{"num_hidden_layers": 10, "norm_place": "pre", "init": "trunc", "init_std_qkv": 0.0246, "decay_shape": "pow", "max_seq_len": 512}
Each number is 500 + 40 x the weight over its row's rms, rounded and kept within 0 to 999. Layers, rows and columns count from 0. Numbers have three digits each. The size before them is the row's rms in percent of the matrix's.

# layer 7 MLP up, 832x256, rms 0.17, rows 231-302, columns 192-255
100:530475488493563488553434490478508598561496480490526535628351535458506442471426485470542558496499445516538503546487537448476485533565518462453456443518477519492523486490550492457479469498487474
104:542485455481537520464483495544472560485553483596507465509469489496448524469472517522596463549493489525508565478526569462516489481527530446512514591465478482409474561560570504490466521510584452
101:534509486488486496548479559520517528535547436521527472501519486529507515418492477486567455553515473546516490518471444468571467504543555445508529521523508449489561511469472465553505530468547487
129:524444494496475513578549485534512493412523453481428405527482623542531496492483525421510521396541474424539495550497532510564461525472534476493428510486502433490471508521518487495465535472530474
107:475460545517465483532531550517531505486508462552514540487374581506463441510454511507481459443558491497495503488531519493539481580415458510485492498436449529492478478498482541481472513545435497
093:497534476543578530476499490539550450474501485459462523462534485486498525488440513462473503559532546495523520445510517486497501518537545522471435445513565525576589527461555494474574482515519480
105:560536490544536507501516465457531501501582421499493461478548483522479472506591519455491489508507470468530481541466580498437474610463475515456465527475509454467520469525432512548482561454439572
099:527587446517513500547512575483541445533535477513514476500560454541404518454485431436393468509564461532486493525488473501538447471525501496474465506524545492454548472511479458512491572495513443
105:480471503536575447480502475482463504498446496507439480551536580481590509466521488504504482478484569466463464504449541451553542484513475540541491512420496490545500519519467455513592457472499537
102:594443544493484507554487466532471500560559474551473495498502527551515489577518508550485437529528547533590477507517454501452515454510445451483554554512499475546487440519500404452564488456533451
103:540532555422458492536445520589508510518541573444539444527527504512524558493474580524442534446469470557548454520507522453471553562535523550526531473492472501538491529538530482505460480458438463
100:508462520440537505517522515554492465409539480449436520544551542488505424501521442509540472469520542496448548514524509444540496430610458558480567448480449487414489469522475462499541506495500482
090:521495531496487516503455536451496470523497533521515452549553516568496511477451435491550471498482466436513512535412499477409421540510474534533418515533511494548469486541446492447495498500487532
100:462567488468504500521499464504537480459534549538557540562521506520496419500508494595520393514489437463464499550522544509505501482465468535516501517474555499520422524471470486523571476509536461
105:523529535415470562567485478516491470504526522453463529533509508533551533540474535489472514497411511554546519498426523530500442494500471504525486527468465473509463524536590464520507515569539518
098:494470483510438561448389507474516600478479494474488495543496574478525532586513465428563416598548460487507538516521506507529556485506437578563502484524469508464492446468476472522499540553412484
104:474450544538472404440488504420513450457557504448561463497502480547430514511467491449471535544522478493494567506516433462434447541535522488520510414483599476495555510477441621490509474491491466
104:478471510466522487437511519482508518531483514467483382462533482505495508479555572547478512505494543499583492445575531520525448472483456524501505485482552528561590482490467467504513491518533518
103:499532504510436445526484589514449455520560550520515485454475544464445484484493525486427524494563469514507525482438437487525457515466458517555448490516544518569445482433512504518559537566464513
105:495484484480499512512441458534482478540519468461567478541540516467488530523434530447465557603522490472465552559469549539537466538480488509415508547463512512458471471485467517600526526531461558
096:509471506512465492391481463484532474473556451502521495469494458539473428468480499533401509425450572498431504445496477503460510483517540581436496490543502532546458518602470500471554497484465532
098:490498433533519590521485517507596498487529467447530449502457501518488532586418508487506479479562484533497477473537534454505464558455530498387483504518506579470430512501505528523561556521514534
104:433502564503521569447435542509472488498451507525496491493497529547523557548471451527531528487459520459494548400487503493512491502509490531408483465471494525542479506488504497429448486510516490
105:453502513460520520521486553438553529518470530471551431435585505552491482503510492500581457514462464486441456502441412458498492529422492567494576483508537462556557428512523465488502474489517521
101:503546580499426548542490491510493524495449544434481505472454499531523469553561467493520412477500534523466408448424491508486558508512457488512559474448493484493468527553489528419505555465472513
108:567546496516567459465510411479494474464519405532536541456498456461473463517478520485503508451481510472415557516512561493501466469518546528516533564564534465511531524529537483540496515476508572
105:468475597524448497514539544451553474517462476465499441522513536509459473468564472493441517492436455490484441487441511482540470569444548561566479484514491562453524414496422489494467455506468474
102:537446575491512500488548514481569531561500503507494477479446522502500457476548526507455516501485467528505583501564406496486559471430480468466572529478503538499519454427534508530473464592577465
100:511453535513561511535475522478476528487504459460445512556446500511567548478551505532397449458400532510464560525455471549520521476492483488513497521494545451535460499498471534503480499519507528
098:502462533389542530471526490449561445513484473491454426518554496571581506533576458549536460547525531545595553525475502468474484525575505457490502486456503461476518533565500520474405547578490509
095:505526461476517524516554486431479529495511574479461519451525544473517517449529482551422447483509479538483499454462530543506449522501453570487546472553467453480436480549547363493459509540456532
096:535494508497486555457404462496519499487452521489557459527459524531491572548464473495480498452571533526593524503510484476449512438512501580531488556491473530467455531407502507502474518489369495
095:515518547468484435477578489504547498473553551448489493478541529513519496477477594435491512509532493507505526537499498477524454522472473466463483550600523466501483481507468402491539477567591581
102:529458455501518436510516525469440483448535538581508522448454533531498554467424462461483492543469553453510523506505487507537527458570484464515534515474479492525468552492522563427507515511445519
098:507503426543536529503522490521569517481452536581511471518488537515506487551507524500483536550506576511574445457542472479426438465633466461544421419542495475468534498545509496474499540492478488
106:516513434503487495460484489459454482503550548490457522459575473403424456498511561493527510495521515488486528447473448423528555512555507431498515492470465461491505462494465467471479511487529481
102:498488480508494485530485472493495511439493487510536585451508461538459574517513481471543473460429533514535509503488430496463530481472480516437451460470552541429486469524474521448485477525543540
094:510480477505508522565404470584487498471370511521584450462508620469561446541462522486449532518437495502467485554523493558492466449474498473477489543491530463539505472441408516476555563522515563
103:541538579453546537506487540441489469518525538444507473541487555498521528556569512551504516539536489504480449439554500430536481622509491568519434419481513540466459498502536474554479496469552509
094:526547471504500537489480437452468516524464512526543481454514421514555511462513541571544553506491476538548452468452467463473495558514443516500491483462438520462518512509465465504519510541400454
101:476464460567527508570589531570450530510487587527462488531547468526475440490515506490477517436544458429440534446562528445511464475516517519508524453544508489436547465505504454489513513476524518
107:507471562488443463540513567486510481531441521498480478503533447390527496531530513516517534510513521528494536580459518431473512560527451535516516532472529511500520419463551500499491488546514475
097:584517517455478473494608555485492491577520466589583504585507467480498466496477457482514489503473487496563525454556450477515412499421557499480530480506476511542476492442504482470505507449518396
100:515526459539476517536444530519560591461490447460523495552557494510591503527517530534534538511488508491448530514510508437545483395537487458458482526475454420472528498579460496496455528530435523
097:524455532458549532526414519475445467485472506491493540479477486526512446525570481526484470546496456450534538487507477482516494505462495505526542515468540489515485479492426560502507501565451500
103:497534479519575492500554471517592540511439478507513492512541487535469510489474441474528545504500599521469511493518503522460535493513510447499464498592510475511406469464557503539506496504508551
092:536511520526510487466438446492479496534553488502544522528409519521530442475520463549525513472466579544478507468512455436529533518535484413516480538466499550506539471461479464426522491501519516
097:478540533521517493568517531469496505491567530482533471507439503526477506459444498453538565554492503556508473502471482500503577413540475458560526501497543456457479491431536550488493514499445464
098:533558523500500524481580508574507477512520425454494547502462505478493495512535526480451486488355493448515485513464574428507470499535546518501479527492496549548474517501476472481499561557494510
091:494460569498478518557528522448540494484478612502504444470536495418537480454523496418496577540438486467500462494496517509576520490469496567557549533486471491462485564532515491452472490516493511
100:532489589553457469513489485505448438475493581493499512512558500463518505553495515490516441492441538556473520468528505563494437541512549485512509470472482487458500541524479504524539491484486511
094:528545488536507422490525444519520455511606417421488490443452586455524488508518509522484477442585482494540501460539477536551566566473493484462442559534522444503458502429475479490468556481539490
098:501534542515496482557441429490444481487442464462455546543472483501512488526480493543527487516560552508391498491482508483468562544473468400520509503429477489451499463448482512518496483469472506
102:539529442483537465507493516479525551514575398470550483542521539515557463479611522498526424504528503569541477516454547498541537521536530555545509548556495511458453531435419531495535529596515467
109:498496494493551514452509516427511559485450451499435458527526531562497492491452483462576514492509536510463491511545408484441487438455538476474461447419516533486517542544484568533469523463534515
103:548440488532397459426455499593506500530495457458445469505533530527510484462523512602500488520506488547545505543465411482525526512473483467476493521523497521582445564479463531527504503555498470
100:479500537436492550475464447496509491506503552498513433532507502458432373504573470531449532515506476563457537475511505458528545443504460415517441510449479522523492468537444458505480448435455508
101:522486535489420418474510450535451539452497488490548468546579501453533510547552506533441463469507514570454491557576528437502473524515526560525433504500462491493489489471478479494493569559542504
098:508499503497509570492463499578456451477533504465470529506461408437502459504577491530467522534459522543491482545498516462554487507537557561566488476535559510501511457498548551470434489493558532
104:502495551480468479491530515510471448509545521476555521512509488513519525531488484486493480494528468569504511515507480439489477518473511449460483480492501542466522535540483388482495468536490513
102:511411508577445509536499518506482463589496504492463527498507503557502575449546492586464506498517524518497494500551481518534451534554499521451543508463521496579436451520553524486507516531504491
097:473480457575494447527478458516517498470459471456487486464530549502494544576556461504485540470487459526561493533449450465449519464486535547500437552585457502421487438561497474596541482470503513
098:516518550531487501503566460451507498479517512469455422588558553576490462521534558481443536453521522485495507525451557513473551450552522487481510552455519532542494471444451567478456499505504493
104:546496485523499510541583530552544514461495444471458505404530460449489455544529451550456496406446479474500519517534482440517494458478491530477530452533439473473512493520528491465537522560519527
096:486563439437555525432427521477481516552533490532450529532459518430506511460468492506529561494466478510470417520589490441454565441501551575535586463553497445517498432508536538547538544488490473
100:525478558543520478467527460567480489543480495499526477530480533511487493509583562529550489436476552459521515458485549516475479461472478476460491505526431500589461512573415513459464496538486480
103:531510550537515514504538529445482480427530521532480584529509464463507529514538562508530439544471497503536549476510572410492515503524576455499443505574405471499485500477545531476557519583544497
099:497503531534466512517528555444536535531509542487489486486469496500510485481528524537544582485534482424501568495529505530486422502499506447489508516543531552530448487481467525509450536439509492
108:468517534517507463446482441480476549521527488471398460447469538517540443485511493391563484477527506501431467478507485421561418540513492456425505433442484521512537516512494501539478490511462503
102:471473495491467461525555577490453484430481442498485488491492505516577502516555491525482440413496568488474452539470545503567491468425511499507541469497418465524542439495468474512500600529501525
106:431449432445505492447463502461516507490499540551542474496487418565556480550385576499547437530465468516491518508563469427560436468462499445549481480445466521494529549465457503473477501511476517
100:541462473483515529546397511517538447490557512441432538429469449500454490496498505412489458553565491557524414533498469467440546494573534540507503513544544552520618518455502462494473553520542506
# layer 7 MLP down (transposed), 832x256, rms 0.0493, rows 231-301, columns 192-255
102:507466463562568560588519423583518523471566556519463475516514457508504493459535502494505456504438450482521503473540504547537511534495569505516491463500537450576506499473487425510423513463548444
103:516569491531528434521486510468447476523543510487531443512533466492441500486570497542512376518547532455533494546568454495507499529496504480546490514442488464494452541523472541511522489519462493
104:470509462533519494466515519456502499542497500436518503628510494505509516506518464502472516465534462502566521523534547488463561475445471532543447485502486544507553502526591498518463526526559503
121:473487517569511484422437530497498440548508511494574488457521464505470513479541502483529556562548529514435461541469507485474512502492505528516560459538522528495514512498470483478478534528472476
108:521492451488536474481474509495481494435481581460447496499503477505509561554477596541488555477491523475497527508515456440614515500537477529475485525466502491499505536482541498493531524533535452
093:535488551546463463441466482457482486503501563487495552569498413563508483575515495486432491452456503465440480507538536510547522549484520441535485467504485559507398471507490516467473574486469555
109:507494523540454472466527531491477582519457418490517543496561510453526449497540470477462474469470518495478495398529478511500519542468627442427490521396526604515475518426559508484473478489538472
100:499495533494511504535545481498528485483553482594534527519537530513494370505464574492551510445443506495490447488481429466565521508561506519463426468438518560472492467528514512482423460449505540
102:456513540456552459548491446507548501577568536483512451486431621561531496458460483582541449507513457511522519558513525549499412455443495500447515445502501487508434462564467528491569513530525530
099:545457471553546503553471439488460518513459463462546481497505483501458523555488505484535532550497533557489458460479492518463515554586452482499550499509569453465572537429443471502616566471464467
101:612493483544455551481440612513503549516559490483502492503556528483452485508526421513493517522566442525579536491502554473512483498552426509536464490482474530439492469476532530490534511549559526
097:460559445476515545495487536427508502471460468529501482558522436499472498502505495491522447494482559522503431494497583520499487494511487502439442573506509487459515517432486445492568486488427525
095:479456472488472493477458530463448509490530504587509513576478488459457492512467477505495511457505479495527550441477480523438519557578517511459498504508514512447482582533519467494585391444531538
092:477501468526487451462448494461486531588529495497542499523479458520487444467517514534482481509559539545540506463467536427532496470521480493446430503540490483441497496498527515442495431508479512
104:466497568554534559550473467492491539490491540535518471415518485543453457483546554483524524492533538514543509468483497490482524510369487513542579510522564416479432430513455512535466503525449467
099:516528502536545512555486533499470459447471470431587493511538496389493514497453464460577519487482555509469495445550496492493493459608525493513502374485523585557462477507520575504506545427483528
103:511449477521452511521553540511495541481444524468412472476475528463494469482477458457399548478374473502443435485493541462561471536454528543474488470488479473566437491506534506521511463512508484
108:454498514559513553471545535567489481559488454505445517446511472580578452398461553500452503539463498494522504501535414490453469400500540545543519480525550475525471493539476477506526467485467504
105:532498510485547438524535439547465478517547473438473520477422506516499507549513446524507482436586483504512461451522588479496494421479494467523545524510519547534518539514530488481512460501540467
102:500448507461516476449513525444499466481467514496504510478466414461530475442563475469486524579467566519454536498513448507487517527329568486531498493461508519552487491438495557524559454572474562
095:514428482570527564498519475588534505536553439571476462525497544517521428503517492498529441437534471546505562483467534450549518445486479514515500484493530518535524489488517515540448450485519462
097:517507539484477488507447427485450500484528459540488558429490541486535467468473455476533500441421500500480543580452368536525489563460502555508528478539482503440423536548498471433494449552514448
100:469506531469476495408504555439453518483508514505550512381401526545524484490532458517502558475529505442460484466513569582490507570496439476464428503462586461485455548511506455493473469531517476
108:507525527507514451445542556438448604498537497460452477454527562515435538443481468490457512466511577547548512590517504509538434473504508518503453481520507452554543503457471517539543487482573464
100:487465471454596429552429462481512500503560477536534457520467457500402420466521459561505510506510538454522511483464422517516556536500529521487512507519567517473503484497429483484446499515526535
107:512473461527501522511552439439476530558471507469442538415499483502554489486468486521440535508539493517479518459419550571467530485481471497512542486529469495520561494496490481480537540479532497
103:444497502450467531512513492566484426513429488484464498544479476540514470434506526542580595461506514488532497493515496462491556489462523522440568561481529450510466590512558431558501494504446483
101:547450548492519552453433537527474518446492529535461485460525513506535553521556515506500478435440551444508522451526501510460522463481468508485439496491447585476476535487522494462426506494495487
104:467497493479455511510564455482501483513485553426508504481547483534460494479440540473560488492488450507552442528478438585507515531506508539411438512457525471518501557480544524505441454487520504
099:468486489503501512461523497494523465514541428440451550535413467464480511475542509466537504501579507478487477412576467488536442469413554501514498537469496509499506468459517567558540494552563468
091:450442511510419520541513430533509485501490471475536509432513487469493439546466548492560493466492504492438463517503446503447496499426526476460508528516565425491526530451492536509566479499489476
095:524443534532604417495539502501479419551543497478477378545537530518467489443500554446529512504519568429574447485478494480456483498526494547509483465580505505479557451494557478547564472456443463
093:577466489402547524461436433530495500505516529505440457488533459528505492541565495512483518488468491538586473474524507560553452505515485495491436474448510565441491426425465453532503543500547506
104:477544484485430520513448479409518501507501470579481498473487551470469485521504481530562465558535569496433472527544461470437580482537453453534562451561472514509501568494478483505583563510519493
102:481486492448486526559565453472514548450479586563533478509437505559565512441502566487559489485515502479485453456457489446590499449520470503464461518514441445519471537566500534440493478593482502
105:520491444533427513502503471578433573490473572543508505513448474471382478531514482472506567533464535437438493488505496471576414505569500500534457518538526559515499488561447540480541471479466424
100:485490423537455531508433461484543508542480481482507465438497513524501523534436576506498558510543525457496477507512476397485469488523530499503515512499535568527425502421455492538583470551552526
092:532538580496538482564508537460542489487484487437579519469499527500472530463424464497454483440519476510491434466513545497505500516507470491545470414490456531512454506530467518571468483453471517
100:511516517504503504529461570444491521504465474472565516516502499510471455495475527562500491506464467581528486536424445489464493475564506525524454538500480511544480515447454426443509524522473520
089:479417499517487488507446492489532499515402466462476503514487538579555472458472481587500403504512556487542597534585532590463465545476548470475506541491563455525488510534548491468558520471490501
097:514476498577496512501570547485521474451514534504442501491528553505541464524465510462458551479531547514524515476475534612460509463432454523561546598495468476531499520479446537413546545460487541
104:449528479440463477549452520470486513444489410472496518505463537521494457508426473536455507504409499512486537422499518551479500448419425521554508496548510469448540469471484499559517438524471484
101:603571543499567478526529529568489460455522520465543488490472543539475449486521464535527464526521440514505508545526499463536486507484462471490497561513549521553505529460565489555510566491498494
098:419548489460551474459479490511513503468500546544527503492509482521542531503455579541524488563445520504578572545529429490544428545501485530399490569507532470489494462503535438492472506495469500
097:476495475485578503515531491522508498498508499447458469503488492553519544432440459486496470459516514547510537505497382606488452528578466512543545528540443511562568473528484509438541453539487474
103:475469434484529490514476513531514523557522493519524487484505486569478477613554542454545507560467486513521518555442457543498535511437489526477547537495501471466529453461473498505546442555459519
097:595503485488512467579506526432582501441521478567519432508506467480541514455450490471440546480546445503496492462529480558469510579485503504452494493582548508501483487543453572463562487570544472
104:487556474488462529498509506514472549535519531431441489506519507540523522463562486497475596441531529516528477556491478532483564441485497419455436444506537509465488477493573483407457473485420526
094:485427551546462450458505447538485490482477523405491467470463415500482613472524530482527519468493455494516506553497457427467442441485496477509485479560436428511479474494460509570450519498537472
090:541512528517458555519528518508461443494429482525521565498517587497469495481436500446501414475416502477493543492459535530480520507524521453474549555440496501545497544528493387481512527508493479
102:518487516462522475553497481541500462479530506531429454477524513489519524465519445487477474492439491481498459434550549455523556440458495530500506524538511490439531390518431511544500519490470432
094:425523457504477545491603477493520471477488590454565502449564486529568505594447475403481497543464536505459530497487495547487519462384495445520477525535478536528557594495524481473570456541496468
098:440533441503482531447504449558422501531494508449483523468453422490495493540489509450499465502551493492471532435521549536487489489510467550515507467502539524491520570484471580504551597513523471
103:506472501476480480465481491487519497534411549542592519512440547559415507497514515482456469425495563452470494567499469514478505431529522451490555538453444493448509504570500524427504481494488426
105:553486544446544473525494502490540506494430538513463475448446599445491478514493520477500449449495482600513520509560529520467533519520545542517493554489553500440495535452557517511536477484483491
104:478467443492542480500562413464502516541494499549535491541511553442487482576512483507494476503487503511524546507528459492551507481476469451534513540502540446500484559488553463525543444563491482
100:505402530511506558547476468488430429448524440518553487505505512499524508480538537565554533400487515506550467474535496553476504508476589519486487481505510450485527485496487512499473588493501425
101:565507482449454393493516516501502530538506511531503470476562501484482566502494492500467477482562444549501549544512430494489476529536585517495548485544476445506565485439540550463467538504501456
097:564524481516537507480507534529516478398488505520596482468519544425524530478423495516535486493497468527488501498467498521483472498509521487483503505482526490494453544481505538463496427466501542
103:550501477500498494466444489495463520560484475486562493489483506477494463452521479550509424461422511554556472473515474464452453499547521472543527474532523529510504486424549516510531471463500472
102:532533608443496509534494514497446447491520462458551554478499481501521532464545479508503519456474428461460546497490431497519486537507516467476527568455534429525466442498519474516478439553518505
100:467509533512485525499458419575509461441468562491498562447554540491497474507547461526450421484516499507536519507433491521494482544495502545521519500407512490458491366557460462474462471469492546
096:529512410449434522507495410548460518466484514538502487496549498510538543533482532544549504475490540531477573486473518496481509521477557478445481457499448527496457473540458499577522519448548526
106:475529520539524467522523518488526486515480518498482543468501470486528482566450561532470448519529555455532510428491481469537489528516585505548512453472502505524482473438478494462557521511505489
097:518485480442518567474506556495471518436438527533560498615473491442474471562449499485521499517500468572573568563542487586501403536463477523535517600528499496533523491478459489531493457545533444
097:472605512532521477538417510508499485487494486481535448533495485464481522483507465469510536512526548493503493461516499560492496522567589483506459446444483521513474484588501577440447568439522563
104:514448513489484522555500530410503467488527558495494468516560507470450491518493467451432442471433497480473608531509600433488476488491459467531498476525512520481484478500591505492454548463509468
096:515527506495423518513501472486502517481468544525413447468533502513472513548487514541485515492470545536428506537469515430526590543554433495484564522529490477467527501491462512510549561509489474
108:528527498494515505496491525519522508514571445458453514436546582439467494543530514423551529494505488527460480455520525517550517437513462520496464486504603502573499511544577500519526454488551474
101:503538503478513437536490491491484506548509511489424481497500533534438525474549519486421525564473488512500502528465490525438601467475501541502461565497540494521535595530495524519521392463469523
105:500514547416484385485573511503476472543483531504441554422459524510458453526431453452497464469563505471527473514548505521474460481512511533521530542447537464504525447500530560518484554450494460
# layer 7 MLP gate, 832x256, rms 0.157, rows 232-302, columns 192-255
100:504546516492516510504444520571549545548485513526431546473467534507550481522457500442582516511475490507521437476445505537511502523476581559524551481480478485515449466477546466537456533478479494
104:508510543451492482529514475474511520510516488444501462553544579541496573506521503497465497493437462521558570523489593526545563500531403501470475486514472517454495452462504464421475528492518474
133:491501535459503493495513427534510552507452523546464506526498579536458439475521515487454445494464479463432466499528586518519486552530492559491437540547426579534474443497482553465528482443508530
104:488537478478494478523449489486507520531490535441462463513518475470511455474509466466532564450451446447557481456486513528477481384452501541532450408512524529471506484551481516511570470545491544
086:499546499498562497474447481487502458560513514420546572457491489461478561444537507414457567462454490448489510453601483475596507516559515514551519485456509493553510587492607483522492504508480480
108:459529482521486514513584532488514484539485450521478474494549542496532540446432497500507554500555451467484502514474537440516508484564497415489505475529506479548502455499516510535503511549504549
106:528504507461512521542450479493529541470507545519461466555547498504474506490537467386519520561578546498472597455495497582500532473532433455518507391579503487522546487484464595427544439513529549
104:549569510490454470533528527525524471511534532576522542501502473574512592545483492475562516525504447495473466556561524503460460506443525505431478499578523530581487514467482543500469538505485464
101:492493472512522515456548483478575515552501579473433503525550482486528477455532444529420491536512473470483574539590493505492484487475556478456516472524533510512480468513472458464487477442519554
098:494477482481507434493503489506521483459588520504422506560594528463545558475453583483461512538502532507504500534512504496532475558495537478401441408497486466507522512549510467447484516483513484
102:350494562518491488554502548530418479552497488506522535474488528544508513427477483482511513554500523595514535511481387482459568461500469493486550474515517538476522501481444475543447514466479515
089:522518449529448525538535467451478507496484465464539500480587554488529477490377445521430571440459499518517510496432512516500496495495428579453616503578503412517497483474470522473496461455507513
103:466484524479409487544480493503501459436494461482527534513546518548524509474492514491498548559521449464464491464488541524493485469563490511607477479483556507531423505511422561390533467549457554
104:518492500480424475490558493462510487527552432494466525474569489515488534595502505524427532478517421483490588559436491553501565479528515531515494501448465527521425498522495506493489464525543488
100:516541462480586491544486454550518495458526467511465559536481499580490537513524502524534520617523527533471521482535455431464506487458469542528569496442580494552536547504513465478534545536520518
101:567434519558494485429499508454491517471502452517517509456529582439462529465422520467507412531506436508496430573549432470500548443510483453520518541505507476517524450482446525483525491458484527
103:491540473517465532449485482567571499458520480455566494519541522463522486440465463548538462551589499479475577491476470535585565467514441500550460563467546482512535479401468465445542555527519541
098:482513545462496507418494465464419560510522481481505394530412494482572461559527534528556584499492533527508570455505413513485468489518498435506528504466533522512466474516501493530449540464552439
098:502502513543466504406492514474427549510494465511524493480485551514495521575472516516524591511530529488485572536441508502516501502514391430453539471447440478492541526384473522462465461429528472
099:505450485517532477504448538502498496451489523443479497528508506622508467530507514472493473524465474533475503472471503494491502466510447510528477524520550493488479476520503510476444553596515484
098:469477528486499490502517537510522503525418517504608508426531509522462469489517520552513484445558571454481520424566496528485491505449503519484460479518487454519500508504469542418438512501456497
101:550445555555466524447464470482553444575534392433491413481525502491473541456486463504509549476478463457537530492528481483435496535532517439447505419501489578470442567497462526543556506511551451
108:542495488500526409519484504499473507515502458434444514550558499454532608510490557503479463572578474478554478493438503467469475479512484473473454468481423503461469432460470498510446528490453462
104:455511485551463510478446469500505522458496572490466487430469528557476520489456512496499484476554446492455521492433538459419513477571453524453542585516510493520498510504506503494548486483478497
105:512449555543482482488486515584486464454524540449470481496563512477552456492410421502461446466465500455531484505492451514518445538522428478479512528478532565497484503509539493441501518533488527
103:558470515490426485522553476543515427529472477504545489485485526477477492479467493492491368497439486455529508455476542496532453462560494509542484376535455483487524522546453469490416521512491552
097:536472537508445578497501487487503462486477514482489517479510407577556525400553466489519495477533495449510454458541502459496463442504490495467508483549511500510502463499555526447482432556458602
104:501478450417497519411478491559525482506584486466465468575480432528536496555461452496513524478504535458488410429493486489525509537495490514501493495481594553480485520537417515565502510514531506
102:529464405553484508500496567472584529492524519372466492496525510533510538494517447430521568534509427479491515532528565464463472490477522478496569520456475515518545476530421508577501562570506495
096:555533501529447528497479452427460552519472481505497464438515519528498472519496486482522532464492553481485451526437469436509508526491563430486513447492539563448443531584502502483512594523498511
102:509570521496441444522532553496454552492582484486440481451532384567478528482434499457535457531511476492502472449528476486458437451503546505451486498556494530536491508589470516504511395480530442
087:495475516511518524546362469454528563578502521495466482561543469486479488495454529549382551534469528446544450488488514511573487536496509529514508487486498530488529535490425468463529420538546480
105:489503484548474483460500514525494551508480471487551532561520455567500480512469466543515503462542421480441558500466453530507516534478471510586465533498533482471507487489476559522542487487546468
102:521526471506506465516529508524456440529480472467514494570520431468539578487542548529550487597513471503593549449529512582492540522469530518459449520544470437470478486394469461484611578496482453
102:509478543563495500419482471505519494455428416475452521503350459545528530498491481499512508507504486525547480472479384488428427420526535539503471550517517462416489497548508508489531529487570526
102:560575464494509449485520512471446478470450536505493426503557587492539481447572419481476555490463540524459538546482505423502519466488547496545401450501422567580500500515507472472499554555485497
095:441497522452414512530528485396468435483529478502508536554534494558425506540490477429502522536457452493498438443456413458441502564448517481509453502496451461495513451515445485456452473533495488
099:541500462514506481493487466558529563475486490491510422519545517424458427500479506503531530481557486462503508493453442464478547467531525532511484517493462515455541452535564503475448536568525489
089:480435464521536483500515508460533458501504497547493495497433511544547481463559512569529491470484483493488463534442551532501458533407581547535488424471542551487437496495494523493521522522547523
106:480515426524458531476494509524416518464501468426545455482484472479502570512426517481512544454518520520377484507476481485500531432477492504463510568444488471592486466430532519535541505555536520
108:534566473559557503514469505506473519506535482459503424536538485516516478547401521548524452469526470452558488489515485530488405491516571510478496541525494427558479564570506443529493473433473533
099:519518448504527548490463510541478471505453534460515458488535512480515476525439455522484546471471557492508481501516495541523544469448480438510530518524498495545558581562420594495474483504511521
101:510474448493528531612461430508545512480479506511491506509545413523491487501545523497513487497520490476479513494480514492473543465502524489523524479531457445480488534512507528531509495477523552
098:450451501412491507494546453570483544562531443570533499477477471503489423466466527559523489466503484559542533468450509446511516454419611474479533532462459451537496523425516459483459538460502446
103:511459480507554449484530477592462529488491523555497457489477477557542517468548469496499510479489478512509515491470613491533509429524493400453541494410453598587530521483519490513530543524488563
102:532522542490548514557533579545405437475499624512492490512500498486435540475541460434547494476573527418512519476442518505492530506494567568495544552451522464529503499459521495585450490443448459
096:510482499461447445458509506557539548518592547468492438486513547490501491539519445502500509483545571452529475514501446499523593506504431423509541589479547456538501506456477519441537429555493451
094:576487538538608496487467484511489508453510431549468459484514510538484541514506433458448546580526465495446531544522474508436614503521481432522479557501482502488482471430428587530451548508527540
099:524484519494507435479491511535529469463492473472551406548469559465482477458478590392478449535436433513530454552474490556578540466510532474469548577512436419461464570554485516405587513455522496
102:511563508485537517503493401540473572497452555520468442516488502459496502465443492433526435430478470512496549466444551511479501421498584463500603434502539546491479495585453428519563565522491551
096:532504531494433524439464478474431583491515558502436526508497519477472443471512493465546538450590461458471460586501546565522559472522518441558428482529469494518489510515461546489467555481511552
102:510441480458498511552532405551492509527516535518501560506507560452453537423526446526368428481481465465516515438460525601462476543590488471564527468483472511571479601488558517489525517488513533
102:531567465561528447542478529558523508517457392475453571496515460448568520531444549501462531523525516544498505478517493577529572511488498519531548538488519468479517450492453553489534449547468533
101:457575421525507495393494531516517510460496478447503526500482406510466559517508455527505443523468454477545483459434543454539516437467517429525510465466424518478476457535477491522514471452523532
100:506549402560498557481518475463467489489488503522517496454520483525482522483492447529416487464506514462501437490522511510512467434506542523538529497540636529542471495538524562524463510444561505
099:520472463547520481511515450502525582567468459444490509443538501498502567444514470504543578549517464530493499503452468478497483424548396474525443567475518472597447552460468515477516499468519461
104:503566504541600378515529504543538476525537465428472457482494521475465540521525540458433485491554535544542491573551538488510493523484527508501460530491513516455489409395472440559484533474468572
101:459451513506498499515419462508488444517496489527517522487463478475562569464416502494524457549533508480493463541474486459518560507565536513434515493567507506530510516544546546538526481520538491
100:531516538489469467564494533489466466510523496441477518515533501431521476460579489546477492466530501507526478517515536430502479511536515499571516521474484449541462442500459486400527483432528548
102:523521544510541537529509486463531461472579536534505507502509461537503581546450482543462539568515499557469521536468465439436573562503446417503513490435508459507454510523521534496516493477534517
101:489485528558486473445553514504523495504534558534605483526504518497459491550474530488474510422435463494573517522438509613483486517493521390540476517431492482496411491539491492523513579417551532
091:514487478506467509567537399514452446415482535509534480476606451485437511518475496564526572444435589471522473489452475471493501534523535469500461475454494534494421522498452510568478548526464546
104:439500554461533505516437439477431470478395487470502434482587489491523502540463449466439530507488464499450443474537473437497441498548513475523571487485543458517473513523520497514522433463472537
098:484497352542559484465485513507486486455460458443502477517539516493541466453471519492504545500417410576561528494490477490464478449490541533480475454501473479511536505462446543488528579453572456
102:416476518566469487430522442568479472476572434510503463516569541457547509509482460432481477473570473497471525411544464522553431585496469552526478450473467553471570496516528479519548433484448505
099:460469476535524388501490490531485535495495539570469548538553526492479495478447557468449493508452561508528581473452482570575476509511493518418590499528550545514467482525498544600486485498460514
097:519517434515435498490565501483489502520452481440539568477477515498497528482512505462483541455510480537541521458520403518505493530445560514525476481524414529608477591537498491486441513487524544
103:482472526524466518464476513445501525544474477509540443489505515472555484477550475496537482546511471568468533425443437460467501437470522582426556482504467503547499474500500472515531502502466579
102:449475552482503474467511462479519490491443495515463524533549555491412424552515453563538532472501517530473501499505557549487501555500499445505498533484491453542467479598440550521500551455504554
104:512479508489458539495489500500497496477554496523492572405533466520517504460444517534524531582447519478487530452452549580460524559460574476521496476501440439528525445503566506478524526443497553
108:448571456592478525431527486517524534477481463485541413447486429491486530483491492489442532544514463409560523477504459543506486497503441464513451503496550491579530503479510429462525485487551546